From a checkpoint of a small transformer trained on Wikipedia: rotary positions, no biases in attention or MLP.
Each number is 128 + 32 x the weight over its row's rms, rounded and kept within 0 to 255. Layers, rows and columns count from 0. Numbers have three digits each. The size before them is the row's rms in percent of the matrix's.

# up: layer 5 MLP up, 1280x384, rms 0.0777, rows 910-1029, columns 32-63
# down: layer 5 MLP down (transposed), 1280x384, rms 0.0668, rows 910-1029, columns 32-63
# gate: layer 5 MLP gate, 1280x384, rms 0.0764, rows 911-1030, columns 32-63
up910 100:153152184145138069148177112131115162141096200140134111171123139120116148126108166118064199115185
down910 100:165149124118092111103124115114112169154099173126157163173125150076129142097083106111107125085081
gate911 104:115141152121075167171144143152155149216116162099158109197122104169105131171165133095111118166135
up911 100:168141172113151095094159157054133176145170193075130114121129134162127126154134114103243092168126
down911 101:074113123094147099180112100115107125148125056122138110143125141046107113147134123102139118140115
gate912 101:093055146135187044171142115119121093139157072146140120199150120094153112131109164128074141167143
up912 099:136100134092123105162103071133104177110151110078145087143161102089094099043112146133076142123174
down912 102:145093096068095086124187053148129135119122092147132099210128152107128126151071134117118147101148
gate913 111:148151106150190109118159135124170099109090167153149138171081087114095110200113099145087146105132
up913 113:072146093131177113170140091120113127087185102121117108112062199115127138120193084157195138148115
down913 106:138120091109155076128126125141136135159149109176136127083157083103087170129116087134130097123074
gate914 095:148107096116110152186188102162088189129150123127127097067127131124147140100166164071154108101141
up914 105:109183117176110072128133114126116058156141134104091162127126144111063101107093096161090177101144
down914 091:138117102166107137122101169166133107109145118131178126081125134106103145162124065145136157110151
gate915 096:121185094143140128102146143084141139101134147122105114141134063134138144094143111122145145157101
up915 097:077150140102154143136128134180177043142144162122123156104110147132178173089114141172134124157115
down915 097:084135140075068096117135081106122149164181153119092112134157119115184186153122145181129155123096
gate916 102:125127157140098166091067112161174126128121120101120075134080166128166150138157132136101099158171
up916 101:111146168140124137127153198182132114126123155182144147161131084175119093109132129144097103110142
down916 103:166159068141170087156141137144106119061142135059144109083130162100101184118156151157141157098155
gate917 099:079129162084154140146106192169149113121092088159087118141125152132113083179149085066127184126152
up917 103:148155103089034147083127144142086101051042100141173125116076147132125148091099157179107098118196
down917 101:062158157191151129092156177150117158058116111104184136093136101124135094079087123172116187113103
gate918 103:148119116125105139204161129096059106109105138125218144159118152150132187094165156138163072114108
up918 096:139138116165096070077097129069136112112130115085189071081107079179139091097145135126127104125148
down918 100:111156193179090099173158157117134122158157130099149146148124123137157144199123104169099121158120
gate919 097:161140155077092180129094118114190091121136066185146107135112152153085084149175119122129161108082
up919 097:137089115132102175094125140084091147150132155138155121121087112155175123139069155090177124183138
down919 101:119119067125072119149132082086105079181187156072093143116072104088118105133090089110171122108150
gate920 099:225096109151127122155167129113162119131115135089135069086155108181129119125117154092118150126144
up920 099:156115121115137161119142177138188183129129090116090156118129131083064159158163106132106178153144
down920 103:118148117108088106089077159102078143109199128144127171159103123109099188195098093120158101119109
gate921 103:099081121083200120154170126135138173138116108104080107084160105131111126102137151143148067155089
up921 097:151213165114162103144134184144124084076196108166153191153131144096105091120138155090118114154173
down921 100:153098107117096137138103167098082101116076092143129102189124103128123134170043137157152140115148
gate922 106:109157137102133197147079121130182143151098064106050205135107131154096107082086142163139137112145
up922 108:170192155128103144102140059127153082167110096052115151170097116143143127129054123114109162154113
down922 105:107091103131110140145088119086148118116121126137063171149177142151127129169120094118122034118184
gate923 091:103132104119099147147119145129112064117083143110198091078148186105164159161117161155124098096098
up923 095:189140112127101127152135148068105099135133168152174117152139157188134136135125111121119210132115
down923 094:141115140142103092125064177089119141126148127136160226110092119161152111118115089079113092155125
gate924 094:098122157108098098158100086103138110103065120145111200128122145146073148158124135135129104177047
up924 093:087186154122073181139143180156141143131122099154153129110134208132080143130067148106156106159113
down924 095:128109086156130105103123073139115162140136150175141139092148129178093138098133172128042143182140
gate925 096:214110096066119119141149128109125161148097114154109100106120136137090130112076082164077134122106
up925 098:061130124141125069138153099158133073147129128166141110110162129106119104106125075061109090122102
down925 099:137119095097111177127131133092110176113117105104075108115147100089145136139073112101105121079137
gate926 095:114218174125156150169128084128098196112102148117154129076150130098067159090097101135113158170117
up926 102:155167171123135121144122141169140092136115177153111116134142107138133181083125192164144092149130
down926 098:095089189178144105106100133116133119145118118158078100110154116094100179042121111083075126150138
gate927 103:093135141151173121120104187150111128103113103148162111190145114135153161165103101139122123112128
up927 093:149112133110161098168150134185203152086129110137070077138093120152137099130140140177134168118133
down927 096:076104138114076128157133120151106136144133046054154178116080157097136138084092101169172162096079
gate928 098:068129161146094124145158127187153083134181040127117171165152054124099070134121156141146152096091
up928 100:168114162095142115154107146150123115145133144118078128131088116115121188138116192191109157147153
down928 101:127127191137112134080195124143120129147163150162131161146131084121090143154137082132191139129173
gate929 104:153153156080139125160088167172128096220145085090104096102152108114119125132091149105126125139108
up929 105:101130100136128118170137128119177191051148146186104151162114144123130103081190147124088096071093
down929 100:139078113129176173147138160134135123156169133149117133205134142127049108085157167103076146118111
gate930 093:148170151172184147151107095111149085126048141076130120121180136114154175130139096136113150086123
up930 099:127160159136153189113108111160180099059069122083161107071156179129142077144111101142126192107155
down930 099:115131120142194150074175156084110061151149142179091147119177130065136112147183141140098122163102
gate931 097:097150135140158163166149120161113138093123098108170140120180117054071148167188162106176098100169
up931 102:099124152099103107164092112112201098168085194100181095109140085146112077091127114104163125090100
down931 094:145109160124138188148109130087085165146095079188096114129176165128142040161113169114103132149170
gate932 103:179105185131165158153130081100077079137165122204164102140121156119116107133167128176132128058127
up932 102:063047119114139138138096089118123110140143117200144160106128122126089133107077089130084151147148
down932 099:202187113121185100161131147084081075082168143143137096121133092080125149130118127102150099133192
gate933 103:104056193132174143109105109106112161121125146176093113134084044107147105081144123082101126135168
up933 102:158088153139149124191156148130169118082145072087133109147116154116082104101156163192146085104083
down933 103:116075167165127149250163130112180125098138100155128057054154136163064128112159119127185162092120
gate934 103:171125123145160090110104169100117129081168172131155126165043073126143173138136130113098152133178
up934 100:142130096096130130144187106083127156183083112091067137137118154158108143106168111132133078093113
down934 098:136131160132155117122131079166107117186086120126086150141185125112167081121103079147152152138116
gate935 100:086130149152196119157185143109113112184132149200125112084089136118104128163084086186128162166135
up935 097:142089112119118073103116116085168116123132110072111139092149107097088080173059130078167127139170
down935 102:131087114151168204088114151065127150135125121123126130104066114146092099107131194084124102194209
gate936 101:152159104116141150121139094136166141165123163119130094075100096153092155159183106169082094116151
up936 093:100180169089077169088142087081163150177081178208107100113086110050104194121095126150162112174116
down936 098:138152129093159125137099086185143135072089138098140081152136147171106094149173129085109093127136
gate937 110:098144166100111163136147120138106036153107133169117119125140156126130162121178101112153169127098
up937 100:068096084154077120151113145152109110144148083090158109136138099147119093086143160129115127054083
down937 099:152097139095160092122150179109137059090108105124118119067169211115134133172131154118099107189115
gate938 107:110173120114118109094058136074137103164079121208144187140114096153119116148164130126112115105146
up938 102:109083151138095134046142142153138155133140107130113104103092144133084141094073153091139133104102
down938 106:157123194142129133165115149163128123018120146089165159160123109119156115131039109174121131086177
gate939 111:125122104213128130105098163108075137087121115165102126164108126159162140142187106127085116140185
up939 100:102150134109155123184177094101132132141125110208171186115072081146197113089178183125142065103121
down939 102:117141096198148124119137104080086158111124117125086112109111084074127151100130167118101142157123
gate940 104:179141181099105104081168205111154190150138091159154119132107116167068118115112075178118115107135
up940 101:122113114123108093198138091126114132113147116133167152123180113104110089134118174143134147138142
down940 096:132131128127136117123169141158090139162103085170103129147044147112165101164146115109209119085070
gate941 098:102161183138104130180120158143170117092146104091102116125122136150127143129121135107138170170123
up941 095:132128139129149095143100133167128115128123113119143168127182106170171134178202113102146129148104
down941 102:113127117146080146134152056177183101126197100134159111125130089172088123136089159121157104134121
gate942 094:081131092136135161073083123153138141146052101147107110147120126133143129118053127107178187070129
up942 094:170127137110104059110082168185121150136208130132071185066174139118130126182097153216092061103088
down942 102:176160135098098148120145186154113134145125113169186127102158119116168150142139101091118148122071
gate943 095:118110129127096148220126178128151155163188116137123176179092151059140117156142132229124144128135
up943 103:106105073151071123143149112218135125128167123133143142133088139086229131067171104174111164146126
down943 096:161165095083154145125099131101118112102121146111146142095135168157125063118153168095108108097152
gate944 098:111083175116162115104190133118142152109180116116097158115184110110095191123116055104112123175118
up944 096:158136121096084154111166139107167107141163131106115124117099153144133138159119095143091135162206
down944 097:136139115114119099098209144132127051087120138119121171090116067130130179136118106127134140174126
gate945 104:166139190159197134112095135100131109119108098115098132121173082145105067105100124147117103133125
up945 111:177072170139162111047089124075165177093109112137102162108145081138127060105125087150110109164094
down945 104:194131142072147057039118075102167159104144147166103129140166148174162099119126114130121147100178
gate946 099:181063091150174093151191142112112054097139158120188162133143109128103137142161171166128124086118
up946 093:190076089145113090171113168117166127177139131120128097137137128128076112141104116163202067097120
down946 098:133172084129148188164099118142156128086157145086128071120136091121082155127159126095136127180122
gate947 100:058128115197082124131126114081154102133080145111133151079124106113126134093130169180126103154131
up947 098:139124158100140118142102129100240077056084058125161141091157157094103132155156086149142134100135
down947 105:148135095151123087151091131179158127111117128103135107132136142164168068164162088131094138148099
gate948 095:125178084174106120125172154076096097151130173109149089122134153183127157158088117114126112162129
up948 098:200163105127132153125082151096145126073153122145094101091171131143144063154079143166105138178149
down948 098:111111111083095169096231166153138135111132097109136136087134147195071139127093137149090132149112
gate949 104:140169155168153165046108115148138160153093105112131133157167101116121146127146134156104161138097
up949 103:165116090078095147139133146186163090106096123132132129184101129109138105138160147112117217097119
down949 101:109197127069146100163143042121171144072081124085124135127090111136107127096114117140164143145116
gate950 097:147154178086101087136159178167095115117140120214177154140062138127111150136100097185152144113198
up950 099:142161105127092082127122143115137100133171125171132147137160089108133130104105166156099151080157
down950 100:091131122133173094119207131185120139124078103107136114110174076084188175093137133199087114111138
gate951 098:214168177093110133174158069115158094136153063116104128105115109105164134166199085136145123117110
up951 100:099093103123166190060103138131097132081121188130105148157139102172122136163094180084091132160073
down951 098:155116158146133135094083163090191140115094122155137119110169125115135170163091061135131101099154
gate952 103:140088127205187120162131154127119102152131090097143155133100141134132160100131128089185170146128
up952 102:158119061078113111197112113160121184091121092137107128115144078192163159071122108140151120064098
down952 105:145122162103091123116153162150173101146127161079126140141158131113110136186116145120110011126120
gate953 095:134069084134124167116167136132104169090144060227130106074079132168081152127114092147101100122180
up953 102:057107100101174134096131087131164111141113100117130127178169103142088117118081108145145077144136
down953 099:203080104184155189154086149113115139136175083072136151123144134110110090118068158075127139117154
gate954 103:133088156164143110133109156098091142117062110100134107169123101105134080094089137111181080085121
up954 105:116100118078174099037070166076151123110184168106131142097167098120142130162095135142089157122138
down954 103:128147131078108146104140121082134131103180124083143123152053134169134162159150123162118124201134
gate955 098:155174146125054055116151156181166106102082127131139119096096156128131120171087104157163147148162
up955 103:102126115119190157100097145128104138077150087170103122068155108103098104169095119167123093126127
down955 096:139070122205127091172112174113105123145113073200115137094115164104165114152173093143127137120153
gate956 093:173131164132063112100137120113144186157139086157119123088152140073213112115178111103089124186082
up956 100:144189113140145173092142108137116186088088085136084156071125146139160122095106133139148131145094
down956 104:115158100151118128107116145146079138117177067130151139098149094150170134107118097125099152133126
gate957 097:065094139164207122114073141144220125093090080174149145121152125157092130105178141093152159114132
up957 093:147109030129106082134118147131129159126130111084169094105181160088059135135174181125121126154166
down957 099:154135131090143124133031126131174125181179105120081132064115140143087126100094049117179086163083
gate958 103:126118185091099108087135053128126106117105093142178153149175132137105167138187140089067121188134
up958 108:106208155149105064107121177139121097139112083155147158127167155109121146082159094180150114103140
down958 109:134105133161080143117127070116081190145131097114174128067125115183135114155194161101125164123127
gate959 097:155145185142143153139142173109105081112116175142097141091154151117152097124094052167144084081138
up959 095:119118135126052067110137142155099137125142152092128138151147182166116127097078162134126135116092
down959 100:109105070079137115101144197182058110126159134048097092181130120173144104154163170135104205109093
gate960 097:083103086155150095147094147113145135076093109127112046183101116170103140137097145184134159164100
up960 100:113153135130150118129121124147103137121143154106170145112068094065162156145097131099138142108088
down960 102:116161161111087124154132171102125107140131138085095151148136147155123132096127094158128130126123
gate961 107:144095149165130135104170135117162144166069130130119097102124123136166098155138104144131045126078
up961 106:128101179134111133113035133045102142134109126161130118090098133116174147148175137116173071139118
down961 095:148173146144081160175159115111144140109130189139067122101139119078098137188082164044114121141097
gate962 105:090140160132122143180122093145144072118147144108116204131179140202145123137124106137153142179071
up962 102:122104113102151164143147109098116086126121113198095127108114189122163128131055142171131080129107
down962 096:086107048143088096072179104101124095071060131156103140124074156080127203135171122085118103116190
gate963 099:124097151188104140094139109155136101167111102149107143090198161139109093167106099140135135110171
up963 106:101159139125140117140090165077122145169167189121157159165119066159173160176062102115133147127106
down963 101:111152081143135083122072173130127109161149041120183144153134178165213090134160093091135172158129
gate964 097:152108082094163150170152167119180144173099101113160064155138088088145135141122162111136058179143
up964 101:080101155081123106153144110158146143139168059120126124094102094089163111178034141081109124170114
down964 097:162168112087127100111112087088139149123105198139120123151115138143131087112159110144139162099083
gate965 098:146165093122082137181110143140107151102150142180169122146029118181097151105095113112126154120168
up965 101:124197177128177089160119112116116069118097124108070132153185140057120150150140108097160127132137
down965 099:127104140115163121073139163161166086145161076099108126098166175111048114164131088207121120082127
gate966 093:108129143082096144157167150076076091153155118152106099181084091106100153134068170137141141134138
up966 093:145129131122062165118171146182110121147149051110073138167177113120105135147174191160182114121087
down966 098:136117130117125098111141145089138147137147124113116119124141143103051141177100088111150119112127
gate967 099:173119114097151117170084161144129158109161122159078106124131191197114112179165108130109069148166
up967 103:108075078113120118123127198097176145100101133135124145111106105182172075146127150105103166110092
down967 102:119100110129146159125164090118059124103104141182179135146159133105147100099154129200114142136148
gate968 095:102136124141192076173116159116146109124079152112144119156097118104142097126126105208191139123139
up968 098:111110122042162119150118107160099134157145180053150168111170199118114145095110113096059153150111
down968 097:122121144160126128133115127112159119096124090079140202149154139071156132127105126099120177146117
gate969 105:116180149037156137130193117131149150100134119173150114131107152121143118147113136083104071117155
up969 099:122103128171096172090106163185103110108175103140057070149125179121205086096137110171153137148102
down969 103:094152093129134105099179097107127160108086102130174079109102084168129094139124136189161103099094
gate970 107:143105133120075151138114137159092142084165142078166136079116118103097097151095173103117120056107
up970 108:164126112143094108142087054161102091161144106159108124078127063186186086099131131105152106130140
down970 105:131088180131131154090067157154176110091116134086140095146159163149120128148155092125112142114147
gate971 108:101112115115141107102175102131097131124076115159190187151143150124122152150143143133164114121219
up971 106:181159108145131096112155146177088164116093082111160147118112167069188116122097186142142079128081
down971 098:131131132148156135107132108131132161162138047151168147081150063121151073148150122081079200069160
gate972 090:137122157113139057140149104194087174136110129094122144095121132156095115118146142123084130074132
up972 093:121129118106102180158100106129151126087159108150136183086078122184078128147210104199152115108153
down972 100:123071112112177114118109130134073092138117171084160164082142137115140102139117092152131153109166
gate973 103:116105128111096198044111139161165119122056113163105129153173153176174060140104168089173139087132
up973 102:138105185140169091137098131108119093163112091128097109145103052156139124125136046136121082063140
down973 102:153113187111118159114079117148126127152133171131118152105135145157111073052125103078126127113133
gate974 100:142136159138140153131149152050144076137104109182164054112095136058151109125124120131158168077151
up974 101:114177132054164142204187155127132133133087078140147134105109104196133126109179158083155165153073
down974 102:136078171170114150152192109067128144130080145117054136141124075207143166122146181103084119122153
gate975 100:084132104162181116126131109139146080143092133078152043186189143110121189149116143139099173113145
up975 103:088057116155146195092132145129126174144153151163094136103184151124159121079177092116146088088142
down975 099:142096147146113063138118156086133185154113130092117172046131083132143166176154132130099120116154
gate976 097:150138100150155132146135087137137141080144126125123120153135105062114157119146102120181136173142
up976 102:134119132207134127105187168202112138110137123154094164145117134134125212111124106151115124113116
down976 098:117156197110131123149081164099174111103159105107116119194114097160094130141075090113125041089091
gate977 107:132132164140142150130096160106133142156101150153134106149067119143121144152151118108122146114114
up977 107:146116094106137101160141166117085185151102108156074109085104097178094174120161111153127134132096
down977 107:107182101087153166165117119131156095161098176175101071154059102073104122108180147148086118144109
gate978 100:074112193126123133157145124136103133144180117132125121116107149065166139143137176127113128138200
up978 099:122121118184153175081160111075109158156162125103162087129150124114109111135145156137211071132159
down978 101:101141128092135177160120128121170120172089114200121126174123152147123116079169160139137140114169
gate979 098:124197146177166055123170144159088091125162128096159127188134128148132167117144155180131117107144
up979 098:136174134087187115138116149110136138086158115130142129158150172206116126038160123191149102101132
down979 101:088099139166102109152109124119055185134124130105057138077137182108177138131148129147131189144103
gate980 097:130154130192154090156128125154176142112120140078117167147158121105148130134181142132115161104107
up980 089:154179124112095124127151073149127121103149127126112117091153150063077139171175089096099140075126
down980 095:130166131065112128149147147137157146113157127137143066097118142114138126109117165137093104127104
gate981 101:230134111121057096147153161100159080093117103114184175145126123077112144114121145115166115090083
up981 102:049137160160175140146130142064134124062069076119117119125115122167067104190099099120145156133069
down981 101:102110123169089091164175057122121138116170081136098096131127099112146136118130102077059154090041
gate982 101:128145093060129186098128169147123129150097090113122121143106156152146123119093093098132140180140
up982 098:150099135152142133198168148170104093140129139157127125134167176148200062133131225085167099125100
down982 100:094124158121147137139151137125157171146117169181126105097098107108180099096094132121081090091187
gate983 105:122167175186128138039083206108167125104141077180079126173167090161077046114094029121144179106112
up983 105:186192166108126173123090095155123047113104091120076174150157086150149089147107145085176146091102
down983 100:111192171144104116144089163151113220116144083115117152145164186126137091108150122186189143057111
gate984 098:089096161138143129087172156126162114144117129119135118105129133078089127127155067167157079133111
up984 094:136145192180144119133100134128095142123090131073111147151120167103131148090105126134071107097071
down984 104:150096140095168202053060157140071127100100120116128137086146147109144097099109141136108078073075
gate985 097:128131173093143072136085162090171070123165174137107122153076105140105106135171088130103114154112
up985 097:130167099077191111168112085114159085118109137088095137113119118103138088156057150184135125103183
down985 098:106175153127100150155136129117143057130182154104126107150132165095082150076131139115103111136128
gate986 097:095120124151172141121114137065111148149122130106146118165105113106195148120163142090083146139115
up986 095:108178115181049121122215173139052092090060155100131116149115115133098107085085117207160182071103
down986 101:133152121095097074138106178135092109168110125140126158169144193072179114093140090166118134125151
gate987 099:207116158094100134115079198116116143200142115089160113106150139150097071091118109139099133111085
up987 099:146112153132126145081187115137104091135136132105098132147081122186124157108119085128175142065105
down987 101:175186133119191105122072180197114109156155098103141141110134122086130104116071115099092164089094
gate988 102:146143134162121145172088087197114141110197141072176114145082117129179167165124095069132164126148
up988 100:105116068111157107174106179072139127153118073125106166155123173060069106112097146150084160073095
down988 099:074102156077176092106040119157163147176133122121121148107114098133179147137140179109108154077103
gate989 097:087119156105102109184113111131125135068147115144146105086135126140194148090086186123111216114138
up989 098:128064094158115107121178116146129070150157181186118187120176124167074124160156159153155138117113
down989 098:158117146179141115085058116073148125208105119080108133137110182147051088147144133109092145119136
gate990 108:137100084136144133181123118127147112120152219117113137117181140076107179171127114086175119096165
up990 100:102172163140034152123163080098166157121160107143124107100080113095142104137131154111138102183082
down990 099:119115094146159147094129124115141150143136126144116141183168105117117141118133132086121125108176
gate991 094:119130156095140137136104099160092128173082129123123180125111070069113124095162096095137132155127
up991 097:091140157128128113089133092136172078090143145123165117139131136094095107134071133074119135121126
down991 099:148100137041122141121181102118080167153080126160131119189072100131138100109153165111085088145160
gate992 095:141151080181095104108169085133136123103150182182089113091106146174057106172103101131143105127129
up992 101:099093119123113134098060157148129091103125168133124129076097100164107115200103147111147105052110
down992 096:117148172107092147167096106128164116102100104123138133133092162134139122189130196124063116140136
gate993 106:188133159175086128115126177156063174141164076103073132085141159124118155126109130079109162168166
up993 108:133079150127087145127160110119124112163142133157127166180105121087117146129089126088099191135148
down993 104:102148169176125127129100090100078069152115108066141075164109128108110097123095139129099108108129
gate994 099:157128110155112141125138112085147134106138087107097077076098129098074112133110135156132198060126
up994 101:163130162152174103161181144144112129098085130127083090138058157138162142119148118121091173125150
down994 104:138160153098164100145140119101141195131100116128107134162129181067129120115156185127151112136092
gate995 098:152126078181072118144097144089152141142084097145109104110145162099097124110145147112146103180190
up995 096:165102196188092109138089149148066189162108134099113113143122151067124130092172104054123149135120
down995 101:085137163150116131135234094067094169154099179116123107161140116126139121165123144112067177156162
gate996 092:109142149091107071125143128142118179161087092114077104134174100151210124163109085063171143118155
up996 102:199137108167107163118104153078143093099143079129140085126129075179104120156118134210096174103138
down996 102:121096186103099134179107127150090130094183114107102131163167181163163122070135170087132090139128
gate997 098:176141109118129122148162186108082160098150159176118126143095164122125144116081060129136202104108
up997 104:123167140213131122198179120105125168109156109122124134177088094102139127094105118088120108098181
down997 102:195140109155154084177058079169102107142148130157119161098167072068148129137172132144103079123166
gate998 101:133065179166110218081170100095097050161087080198160067094105107047181090076111088115118120159092
up998 101:141009079163140116126122167113168159134103149135089145197097201184135094122133104128094154107109
down998 106:097154171165123123107127133158160095075126122086178109144136095110162094084144157136195154173099
gate999 088:117117068065103129140000144152122117124114070148155129161134123140154164150109143145159132115122
up999 092:131132112116073121183108107179108184093141174136145108080123158116122175177109142119157116093111
down999 095:138181082068168140148092142092114145135137094129168151148139103123144171101116093136136139144174
gate1000 095:123129087129102151104206147183134215084101081130181155106089090118116109173106141105159139162095
up1000 106:140071149204095139144162130144166107075101127116157079084136108186121139167057156105138156148087
down1000 107:110133124103105187130146172071125148087093119175102143121188092137087159169087095124159125151171
gate1001 099:107099143153139190123142174103085211047100102093100158094132087199115093140155152228125108057146
up1001 097:170167150144112090099158130151133084122129154128121130150108088173156077153166188154107107146178
down1001 100:203114147191142141217084103117183139138117126095101115069094081043126158125110109117102091141048
gate1002 097:101129076123075070081142108092157110055127191125179140143121124114180127167152147145157104084139
up1002 097:142126102164065096086121070125088130104145136134091140169129103101147133193095115171113149100129
down1002 094:101126091119065131089125139121109104108099147139108122155174149111067107170133116131063152080138
gate1003 101:134163145153141141116143126101123126087095058151109162140120140144134138095092175183155102112141
up1003 106:094109108136159134158196066107158130149141093118145161160117118126141144160146107141108130117163
down1003 108:127153152147133159131129134121158087180103094118114133115160136172117115129105135152092094109159
gate1004 099:116141086071108193179110126176130137192094073139057137144136189144094106136111160105135119142132
up1004 096:139132136151172111129099193156125070173083120106087152069090133176155094160148133136133123153181
down1004 100:033159175078142144139114068143030161115096176120141128096149135174146098084080161114057138163122
gate1005 101:165114181089074153073102145128125128141137092135139130155123179191167124092069120154159162154095
up1005 102:104190121109133148125116139084163175133121098122164078118107153079133110156116085121138124111143
down1005 102:108093134133102091170112204102133150123126170106201155121112200076171123179099099123159137085126
gate1006 096:127096137107158144116149135164098153153120060130083090093156189095145138186161093111128127122129
up1006 097:143134084145129126188136120131133127113116164129103181202154128161138120122184144130136091125114
down1006 100:126167161126075128075157113201046161085139149145122145108131119103139134089144117094146099103128
gate1007 104:068121104158127123170097154137118084078122143139090142189151127108140147112127089151118110114117
up1007 096:096122175158144128158148138081117111074176174165126161143125102107152162138091130124125099144102
down1007 097:161150100141180084159186145092090147135153110110159171144115132161087092176067127131123108088136
gate1008 099:129143122133115123161077124076148109164195147122103105143054145170133156058119162138147125158139
up1008 096:127102162096122095173095143185152138078179108126135103090155093100136050187125164082166171157179
down1008 099:132091140136168136101150101135150140087122114150160069133075146122098126142107130122126168115145
gate1009 094:065170101130190110125102191130189141098193176128133178140174169095121095093122162156148147135132
up1009 096:111143088148092181100142141105184094102172169172193107104118140132117114049110061090162120068145
down1009 094:112162127084129165055219107089103095221095125147115073098076106120104117153158203120139113151094
gate1010 105:105138139113139126196138082103118137145147149148146203207185156120157102083104135128105143148142
up1010 102:135072104135137112125112101139107149201131153114103072103168100115155086167138121157060110153204
down1010 098:174120147151099103128088112149090115113105207137082078172116126150122171127110150136142138145132
gate1011 104:112149179106103152144156087121174145117187106160117168134137142090089147142078164174128103134185
up1011 109:139134056165182136142165180083087145139080127093078154097132193148139201091121172103106071146088
down1011 107:119116146169107181141079134112165164096184156106118154075122098132124131113155149077084162138105
gate1012 103:182172126091108190122111076141076139113108116085126102159112173074075083149040105155127162125119
up1012 109:091062098133130154192154161079174145206159159113127114112143089087149122080104115107135167134040
down1012 105:155064064232147159077171146061107121134076117108119148059119104149070180169151172112141132105099
gate1013 100:131121140129150160086129135150096122142187143137122090168050184147100163116177162129085127188126
up1013 095:134122163123166136158066117175098105111118191138139122103115130144062096158138103181092108127152
down1013 097:128144149147125092131154116088141151150121145107145145092160113136144153101079111143175123113105
gate1014 103:132141106111166164067138152088074158109099123120084116114095149166085145179192086146129184159114
up1014 105:154122161102113152099091178136194111112068093124127085126150098066109089087203134132133180128109
down1014 102:135146135108132127090164111155136051209120157136135160072134107138132110135128098072142074100169
gate1015 093:142103117094111127104118154130174119113149065132158102110120097129185170177129132096065173165126
up1015 103:113102200127079148124123088117204160128130117120107102118099170123129135121126136142098146106115
down1015 104:139085157166101071145144150104170161106084128171136134154110149161134119111162149139168100087142
gate1016 093:043125148115107127124106204090132116132157119100172175127169160122165170100118095073147047153122
up1016 095:103075102146093174159138171084155113114159092178122158156101172160183167127110137180129116129141
down1016 105:114148118172101147076131147130089096170136139137146101123126160166128153104115122130120170136140
gate1017 097:084107151082134122125119120126143148143181071130140168133167185110104184139145168144118103084141
up1017 101:107134142087115154129150140178096138156132157155091133133132114158155188136106124121144155106109
down1017 104:110124172138057068134148128117184112186131097082206096164127113124173149118125083163171113176145
gate1018 101:164113142165105089145107145110178122083143144123148108136158135123156128138148117130113101096129
up1018 104:147147228185102132111120156084231090153077116120107133138119130112211183114169066152157055138073
down1018 098:116195119139092158171145098148104072161128091147112119083129153155075111143087111192080115139150
gate1019 097:113187152103140122130149147148095155182092107145111150090124117085126110139119119155184057154159
up1019 097:185170125100153126114127134147194177139088115134184113158148117138128119110088142128108072180134
down1019 101:133139130078222162134160135078106142133090168134102134099114100130099095055095093134136114121135
gate1020 097:109145122106107112191162163156165140133076104154127165151182111149109174074113170051112087157077
up1020 098:144134110143087155094165140096176093132129156180151164097079175169120183165183132116121167172183
down1020 097:117114121147146145153106145123109162139153159073156102136145078064106126151115104091135153143124
gate1021 103:103144180100119114101194202194119185137125132095135122095100096126150098183187135136112159083171
up1021 098:123095144154142175104125148136183110181098102149147146119117172156110133101153116142114128127149
down1021 099:118135159169115105095118098162122079206133072119174139116130149088136155185127151177126113190162
gate1022 092:161119153137170131156107093144112101130167056155079186171116171118105111112114103114143197127138
up1022 093:162120145179097166175050083126114128194124163152108172169139226126089131139103138094167183140135
down1022 096:101123169126110131164127140113149131145143171095103153073090118127110153135076160060071105117155
gate1023 110:108131135103102169102133139096142080119115166178124124123142133177146148163144127124124137167110
up1023 107:132121113149158170153135133137160111123151156144075078106123076090108168147194128103124069145152
down1023 102:133116134117060127172132148143140150148171177095144125185075120102062086128166128189182096134110
gate1024 104:196074129107171098102117139101143151183116102146199168113193114124083165101145100121089149124121
up1024 095:160163074135162133136149090117155146165094147143154151157122114184131095112113187159143135131162
down1024 104:076074157099146159132128094110132092145088124111142160087118108166110125096131090174131060143172
gate1025 099:111147110164150089127126155134190135139129101123162099093106121127165142070104118085128033114132
up1025 094:102087122157139171174158110128147107105177139091164099119126182145110129159124147187124127131140
down1025 104:086129072142146110140243135130157126096151050077101111196117194057148049149191127166128100087164
gate1026 104:098117106161131178211117104052065087196128160150154124121176162099083112091131140114117100097119
up1026 102:136157150125176146188152087144162159105133157121126141143118124132179119198088138164152166113182
down1026 096:120116100085116076108152117112149068120163138097147144159187127151138138171104159129184096146131
gate1027 102:148190092147141174171127140124068176199125175088150147130092106128102087149150185131172088078097
up1027 109:142207138148161128088081170118105165125134149091164107189123080100140115140153170116049119099204
down1027 104:123132117111085221169109083123109129168115143089097170106057109093128123160183131122124166144121
gate1028 099:138072094131148080145114136119118113140160155152163076075125087076154116144146082155168135219126
up1028 104:108121116121128098124156102113139111134131176100143093172143118095140125079124189131151161118085
down1028 097:117143019122119100166086071148150106101114141087128127096190130108158136173114070157110117106112
gate1029 101:152118136061126165130080165136081151077113162125077130104139079093126132142082179153140121133189
up1029 094:139112173143138142104139158106127184099125119145154124097139190106134073180134137122090159127116
down1029 095:102131126120176081141143133154067057151144087102159117127106121095138110099165144159119141097125
gate1030 098:096109069127142211125179095134071138114119165099095097076129062172127200071095105145129120097197